config = dict(
    qk_norm=True,
    parallel_block=False,
    beta1=0.9,
    schedule='wsd',
    z_loss=0.0001,
    dataset='wikipedia_en',
)
Each number is 500 + 40 x the weight over its row's rms, rounded and kept within 0 to 999. Layers, rows and columns count from 0. Numbers have three digits each. The size before them is the row's rms in percent of the matrix's.

# layer 12 MLP down, 256x704, rms 0.0637, rows 154-227, columns 528-615
097:539458504478569494476470508488510471516493475499461486448488488442526479419485525506486562565498496554506527485468478493548444440504498528509471437493469474427588508455434543512531484414455472449424529534512530505513541503485506481501520538463486513509556464475493
098:536499540514459529493556454522484495442560482554444486508496451482434535434501519480465499520547513468489520528387523531497545511541474527504494550573486408426531534495512525436458564531481494459513463507536547565461494510445569496524580485411485433489461472537500
094:427450458540470582441500510488509475466515432485524508526431489481518553499571586526484493528461462437489546494441495495548473538502435489492457460449513545486504441522414507521448470508508544503583515577513550508502572475534521581480513479535494489543462458513442
146:544605500508399428508541512544437469497515486497550471455515607508517512557483480476527481544525511453519451449444491584521544490516545569481512455494531503477485499491502438452476488507416592443489502495519463512548492505557540497482448448510522535551498484484563
103:492478525512482440513524436474448554527490544443548437440436477502458438502538397500548536398539433444480521517471397478440546443519518491470540478499574532589479536445518492477489451484469483505459427519570543532534505487537495571519529531512543492493500526450549
099:472480460492471582474508451455503501466522491459533482455487443584429430488472489432517482450482478501492563484499498493509467516536416520539537545484484479487471477539490572577515478491440534457498472524511502492537513436534502543569485504590440450558537483433483
102:480486549516508475511498452527504440503475537529522527511512439484549503551443478451529532522486504459590520474517499500439541460554517421499450536480518572405451576521498513480430515496495477475505487546419521473478487482505479463514481496556455474525527487541505
099:497465556452490517548584491561505503556513569494493522486563496537525431486552486481492542503558538450549456494511458479559532489547521537499513486462491486525596499461512475477493531500460515468532483500522553570492493518551486555502559509497480475488536543539516
102:476535468460436528485571479507559495465509475442543442520457487449482531455535473518478508586536535490546472507424510451485505513476480484546474426548507466506530473472549463559457551506558556553505532517514499500486526449557556519516502511514599531491467515482518
100:517489448537509461553462519498480515542545449462487491390479521539475514471533462547475447471495442431498502495505486546439469522484462562471454505499520559513509555535532570534493501504508464459494464530460504559507476537517493521536494544466493500522470487444563
100:501486458456574493443406518443520487542457471483449460473477550438491482461514471536513515502523496537487464485501457397484494465474498533496525505432497455489491514587542532512537521560531426550528475516479495607471473486503560509499519461489478435406520470468507
096:544500503497550533509536554518526513484562456514479519513477532513442492483554572494545520456464502457464493506540502486497537515520536540567529500497570560451490462512475484517529457512538529549455518497476448544493459473474449496533554484511486492526425425459441
101:556553504516477467543542481457566516521499541551498527582532475507536479435438488540488601483567467504558445513465510555470488581489505456479518481518543489515527491428487537567490479519488576483473483534535571611455525502558559442424476564577494524497488490485487
097:501436546451476559485520429513563504514444468513533457482527516552520470540568538478555423508464554566430476515491473490459455478422496560495536543568439454547510465485541489488495501506536533509558551530467447452554435453518471436511549425480459521514432590541498
096:551536474549574498464535534554488459517451459543567486505542484445527497500493492446428445520429499552463533577497433505429471520468489508469539613480502509502560485548530450480451541501490554519364463537506505452547479455476560545490505522496551557474513516414461
103:526505532531469498512531422514468568523493496491509455532457506568568492529490451500438536429474453548478550486481481465461451505519538530455567522540425533490477526556533513481452488464488464419552535462466566505535456504489554500535490468411518546579505567463469
097:493526516487504481534526499491507449451495483497574430512538501458512518496514425523455478409538488514524490487469500455514445504535457410467502501487521545472461504561521469454468496501481459491509507457489502565433512422532509508524558501516508497489495468520508
096:475466508503537419487505526556510530449519475539537470468428461495409517500460489543550610506542559514431470545477550531485470467470501449496527382540534549556459504479494507491580470503539490503520479509504447522458492481450568476516518548509523490536491490530475
097:565463542436498542552465528479544498517515436496448447520456478523465503473520480485538495458508499521558546480548537451499423536501499555527487483427409490387437459504424572541517466511474503578480559464444491514561511543568502507492506538488516513528476440481402
102:524562545430566526504515463480537538530533525436465451434498480483489498517488547492479514353525540486479529495430593596470553527591503466423525482477520497511487498540491451558467431481504532518541505537466435442534516488540443522512512496552520497521520559481542
101:533497513497547506426485440523521476476493561550477585513448535537480466490571530470540483524496475467517498455517483495530565519475461509494484513481510477546463448462516489485579446522475567425583511509418515466533526472502463514499477444509499491415435483491463
096:528542514525492532421499455515501495448479561459480464535496455491547483487467514548472483403402510506557411551521491511486464551592371510521513510541580472511468466464495488348504476527457498435518503501467426506564437445487475533473512467462467535476528519492531
100:536525500404463463461537508514472534425414526497429524468505530492476521518494521518530471459429435475482468491505485563557402552547532486546470561456493525446478518489535509566508450545542557483475515482467508503547478431509499450553500554486487479491495413487534
096:467483457540510475479476480538502510533551459534445511498570475461487497472569430489420414492543449534623530515422476518489516502539460498452479514541477460453525485564506448498498493563464513571500477503479502475507518431483479502503522589437476471537478547466464
107:522467550447491546464516461455444517487431486492504538478440539472510471541519505474593436538548542504523466510462489495532538488518541512476548469539485464591483426489489517494519505548420485479530546420507464538530512498498454551540510505547545482534486485480499
097:501526466502539480547476461541476490508527475538536522422487477563527441431572450483465458528497453511488481487487590519509551446402513486509503480543514495449511472502512483529498506513503513512459481530514503486539548430575516546459436554480495513523475436490508
099:459505544481516498471472509554567454531559538500518441468485498596405513467518547509496498460505504485472498460510442508529511508476540515460523473504511548523465517549519400453535429501470582515471529476477472519544591505513599465533409512465458436443516542496368
105:484526543471538522512469423484541522465560497520516461508504551442464442502513478553498500516482506484489522485522487528473439511511549574462508502488495547492505451544479503518465481488478521544541526458471595555423505509418525508490464492500473483510424515502468
098:497526512487498522549474493509546548459446579428450507497486456444570528464471577506501471445506488526516517551560454556485483498508441509504524497546513435474535439455581570507528492503545444448487505483546503524509505446479464507558419523481550494492545522500462
099:526503548436490475513620548502464613493503478517543556567524503520567444442568497524490483565540527535519516409505488481576529546557481559541465486516455453461449520539515493488418517503437524516522513592464469505536475501456486548550497536533437495522470498477473
110:528574559526483472418547515523439480562563497538399497552466507443521505480415602533523508550398474486527523495538473539517479444511482449439396534506490420480576560532458497496484508561435429471512517448539505584441425456451502570549488418382410541570460497522423
101:386506533540550512542489509540476536526526553505405523493521496536502483572509503550534470471485545517495516558501491472493472525477512482486471443454555516510500582545572508434509583497448502518534446562503521458508529497411483519535451501501462509447525515482567
099:539447486477456526559520479522466402617494463419536449578482486513437417520509521491470443512472514547558466490445481498509530473482492470536518541558522490563593524447490489507441455575492506563479541532559486531514496444459546500442531544533435500526503449480523
099:480501481466520456534545468470463503464492470501512485537469545472509480452438490486526485558488503486611550530548490448493518561439456446543493463544516516483499507531472506456454509558512506537548445558469497450409491520489482477496474512496493527488514475501446
097:494491454522506541537519467523467475485501544446511463493460498427538525481477449536452389530541476424523459500531510475500525417476450551472579517527523501510477557416457505577472552494484495504523491520547565505478534487531475479414410520513483473375507476491458
098:551486491444494496513491519455440485496468485506498524517481562474516448480514452447529467541530538502505508435526520607580560377506421470558518549490471517528526500550533462525501534550506512440486492492479482436500499569511426480497507506476488549549508535496449
099:440489468464425517461571459528563521473488482491530488535436554542581477483554563501501549575526488491426530527547500485461457484512436466470436481544524493500462429517568470514459527556514523461566490515453551458455557423498525470432502475473548422484500492431554
099:445560441446525480524544443493449538449508457478544495470444533456483387529494478468546441496511529506443446567432430429482495482558513530521527519551543504514562541454500433470429498547482528490491471486504425515513523476564501509427442450455500430529517516506513
095:436418502512517494545547449562480474495449532538500524450521504434426583543509528444528540568506517501452549479441500475527576505502596490435560461563497528508470542485536555448476495487508454468515438516498533479476419517471430477496563505462582540550478482460489
092:536487496563523519412454424391469425516515478490584527425457481452512536475555505466511502435478478482515581482495561487460498520570482531465551430510545446468504505513500479440496528501531525554574493429468476469523552527472559479561520428444532513493517460459485
104:511537553498471480535532497504489541467574509455462512414519561459435498489470510510462489560452511461471513421479482553505478439475508548478565544561445468476475502461545460477499483496476509453502526551561499483479448521455442465440500434426545472557542562585527
095:546526485520458499527442522528411493503545612514522487479454486564509578556485520553500372505487427527529491448511481476497516531539466537485506439488523477531527477498444440467494468475513550401656462492580469502503563490561517468431557481474493483498497500514521
127:562483470449470499488462494623483576454442515445473570447530542427494484563479477510511481470499559535519507421512493484484518524501490552514488470512497540500488497451527476489490554560505481508500485490534465516459488471549515472528435543488535487507440517469486
097:505472560472470526418464544483561515490444477538499507444448488475463480530489510482545472483542475523454562498505561524485503470426497469397445533541475504538525463490518537543526499474450473467375526486449511495561511431528482549491509478497554513484493543436547
100:530544536488498519547491579447491459449476545432512480510506485499416480493544537518528509484499485565493497496547546480446512444484533404493479515462502445544565488519522467470537454505518415520524523521527501423523503565491586393509493453521510538447489500494408
101:539553540495509516496483545395530539523446505547533524479494507464505587446474465511469552516474484507476516396484580598637569535477504522533469497565405538504494447490469565474483511611524436547484469486497501563513462456499503502493496482519463559438476492506524
098:484520492482469477546518525512519515412457529486482543511525489533487450448518512436536442543450550550465489457544534507561552565427524569529471529548467481460476502527445491518495446544461534432566529546429475546535464512470522481456521431517498498523550498500546
097:538489417479533553473570510495475441531499430516516519604531531549521598449521609549545422465494488471512476522521479535432452519461442478543536535485476545524571488462511531443475464507482547510498528512513490548498488506581458514454541456468429567500489496509494
099:465490551513464601524530483572606409490489506508518454464545505494490491519532524462491545509479490406553460472515520380550569480478458556577580458466444442465485517474408512507568510601534447510468482458470487493517502569522549440482498486436496439507479572509547
094:507562551439539531486537456462514498513560526495453440514530449493519506504482417595524521491401489483487540557446448549478514448470464505463485504512465451449560564457544470467525456479481528458493487456593525458507534528480450516532531512456459456469466535500493
102:553521504468478488489468537523478522507520495526548604494550484502516469556493491516481501520539481596515484450555501486524573495545429582455486546473498504484502476543534409506467512484551477508454528532455456493520450507480476507526454503489511509432455526478500
104:520512510537478455534444466513538534559544572515481492535526495491540515485500505588471477447563518583478505473506461473497550520472503502533511512546529501527486520544512510490499504508490606555555487478532431552475508559571505549435471528439523452503548589513396
098:598444502564397546431493524511462522559492385472481516527403482581461496433562455480522411477440465446512503490608498502509486461484484497480528547463488554493503483477504491522487471506477526519552562564470512480541523463561500518508516587509525539532492501515499
100:501584501434523571550526518474510475551480484456510513415517545507520469513517430510515511479532538462401479438524552519500524466471523508502516537513473421535491464474462509509556475514504428486497479469472553522512509523554484483494506459482447510540540519567474
091:511532477494452543471418479537561444501500587527570506498545595554533488566503497490537421552499441523512485519483492582453438500527475496575546482471453452483594521442443466553493529481537500481425477428485513495510548465503489511466490457493556476556565518521521
098:559513445539554530482537496444474508513538541471587424503596499501603527483506419515511533501497513498418462470547510514546515525538517451495459480483424499551438573494470460467490560484479505489489507470577524463491470490499553475498554491585521556570456424584511
098:451492567461561486481507486546512569477512502498490422467552485438513473443519498486552425425518478576420544526466418556461484556491498509461530438485524506522497517490477440411520512541528542494518454390510445494469458504488479515423430486555556492465537514524544
099:494528500530450489508602532440490529469527452538515482532475494566538450523487556541592461530502569458492513447509399513533481588519511538550515498502461483580525529475471478422493516490563519486516512469493482506454469452415529513456497463589455501423538479443578
101:452534525458508516513465544542538473485488499477537523555539544529491544512548491492573464491539559546471504469563485467511455537427489537443490513469494462448530466419498458527439438506445502534438471559582459436492447469452550548446494449577548450526479517436506
100:467518466500531545547521585476577518462451528515494462505544508472493527505547487471464515489554537467503499414535433464516467497538495501521473572521547530565443462442454461489500449450528507517523464566482542496459481475568432457403480503482440531538564489480511
102:527500463478504491529473520478522578481472500518556538517518431552517467474497435477532481525455488495492502517542512442533448496424499467491528524445412487443444533583503482491533470481509392467456581531464505509568485541479556485550470498526514514528454443478498
100:450497452463482488477498464514490471462532474539532417517529468446502492495458433434499567493441491537465411481474427530486493479506496554547473568504587446561522479468509524529488453484450572445505485502549523478435518524392525530549520491505543549541487463540448
089:563494558447505522441513485521488435550445495505424508538525550433525478570483475462550538513537511481533532516469534474552515498550540528546555536506519499531473463469492525483518532474501404525530568446523524480492543492477437453551469484469547527506638498531506
101:498560497505447506597608508542492466474516470430466479560426495576533520584522476484450503530510506506465440495546558492474469488474509472505547483577490522515458475530431508471517529469468479536485509525507463472470530503418556503415426523490592503509498516591526
093:548480551441498482594466597496546481471504577489487545468495531466466506507517505544518520501484462527513546545517475527511476541490469491465444493517562482475494482459509494523501528508523454460540509471443536499452494495502511542487430500459520452471529474518411
098:624510490536555460470400537566434517479411499516539552507529518562519534552457488482441428471437528525474465477540502488436535501485537556475555508528470552488561538570427484495480542471491470435503463511459508530531493545566482468482544475493528460474524481450481
093:486532561499517500471406533458508513433532513485467513443453477414553549537458499544592511457522543417498546428406542464484517468497495514513526507534464548488497490489432513474549463511482530477433453460582488476527475492533469525544450468477411572491567512602474
093:481523525543434505580566497500525452508518577519526513438516461508437474484497504428485521461499528528475434608446449501422508494482425543471478404491579476459517516479549487425483571504476505528509473512460522514509538500477513502475462466435486461447532505536483
104:500495504528505514468462434504492503505500486554503538541579446482504443510504508474443505429563499465537529551543483523484484509491507438467550470539450455474547425498464369560560439533497480531511423468543486429532518522496485477530503464457473519485488535572408
102:482473476467545465565544456522448479507479524509472565432532492486571504452450548466506525481549430534479485463507496555506517546471506462537470463495509487494525435501509454474486522480574526446482517561555581547448499494585453471493575525528546524484468538517440
099:528448533521486466499512476467507464501474514457515475500431458575501469487496440496454544459507469506506537508528528521484431455509579519479505484472438490558495551478542569473493511539520549521492589525443510474520501476459546581498544611411539538466472561496508
098:539475591448533510560503486501475504489427491468470472541553499520507542536459463567496497462534484430462480508511522509425490495531498538556525539562499393480568532430546493528443483534515534460499557479475508548459485533484511468464520489605526479481494553522528
094:509431486530480567467447539443479480541467543493569453422477501492485495453461451526469495444516575431472452505505437452490544469561512495519489546546517459526466499487432517505496506504487571463479488553483499428551426545517545506589439479438527517524447493511522
099:507496432559507538511542538540498541443513509510565586491397452560434469506528552431515473541565468526532489563480477543452500451546576458494482497479479570584555617473511516587512461512515452492564531468478560552426521518517468598483477479489515480504439534423448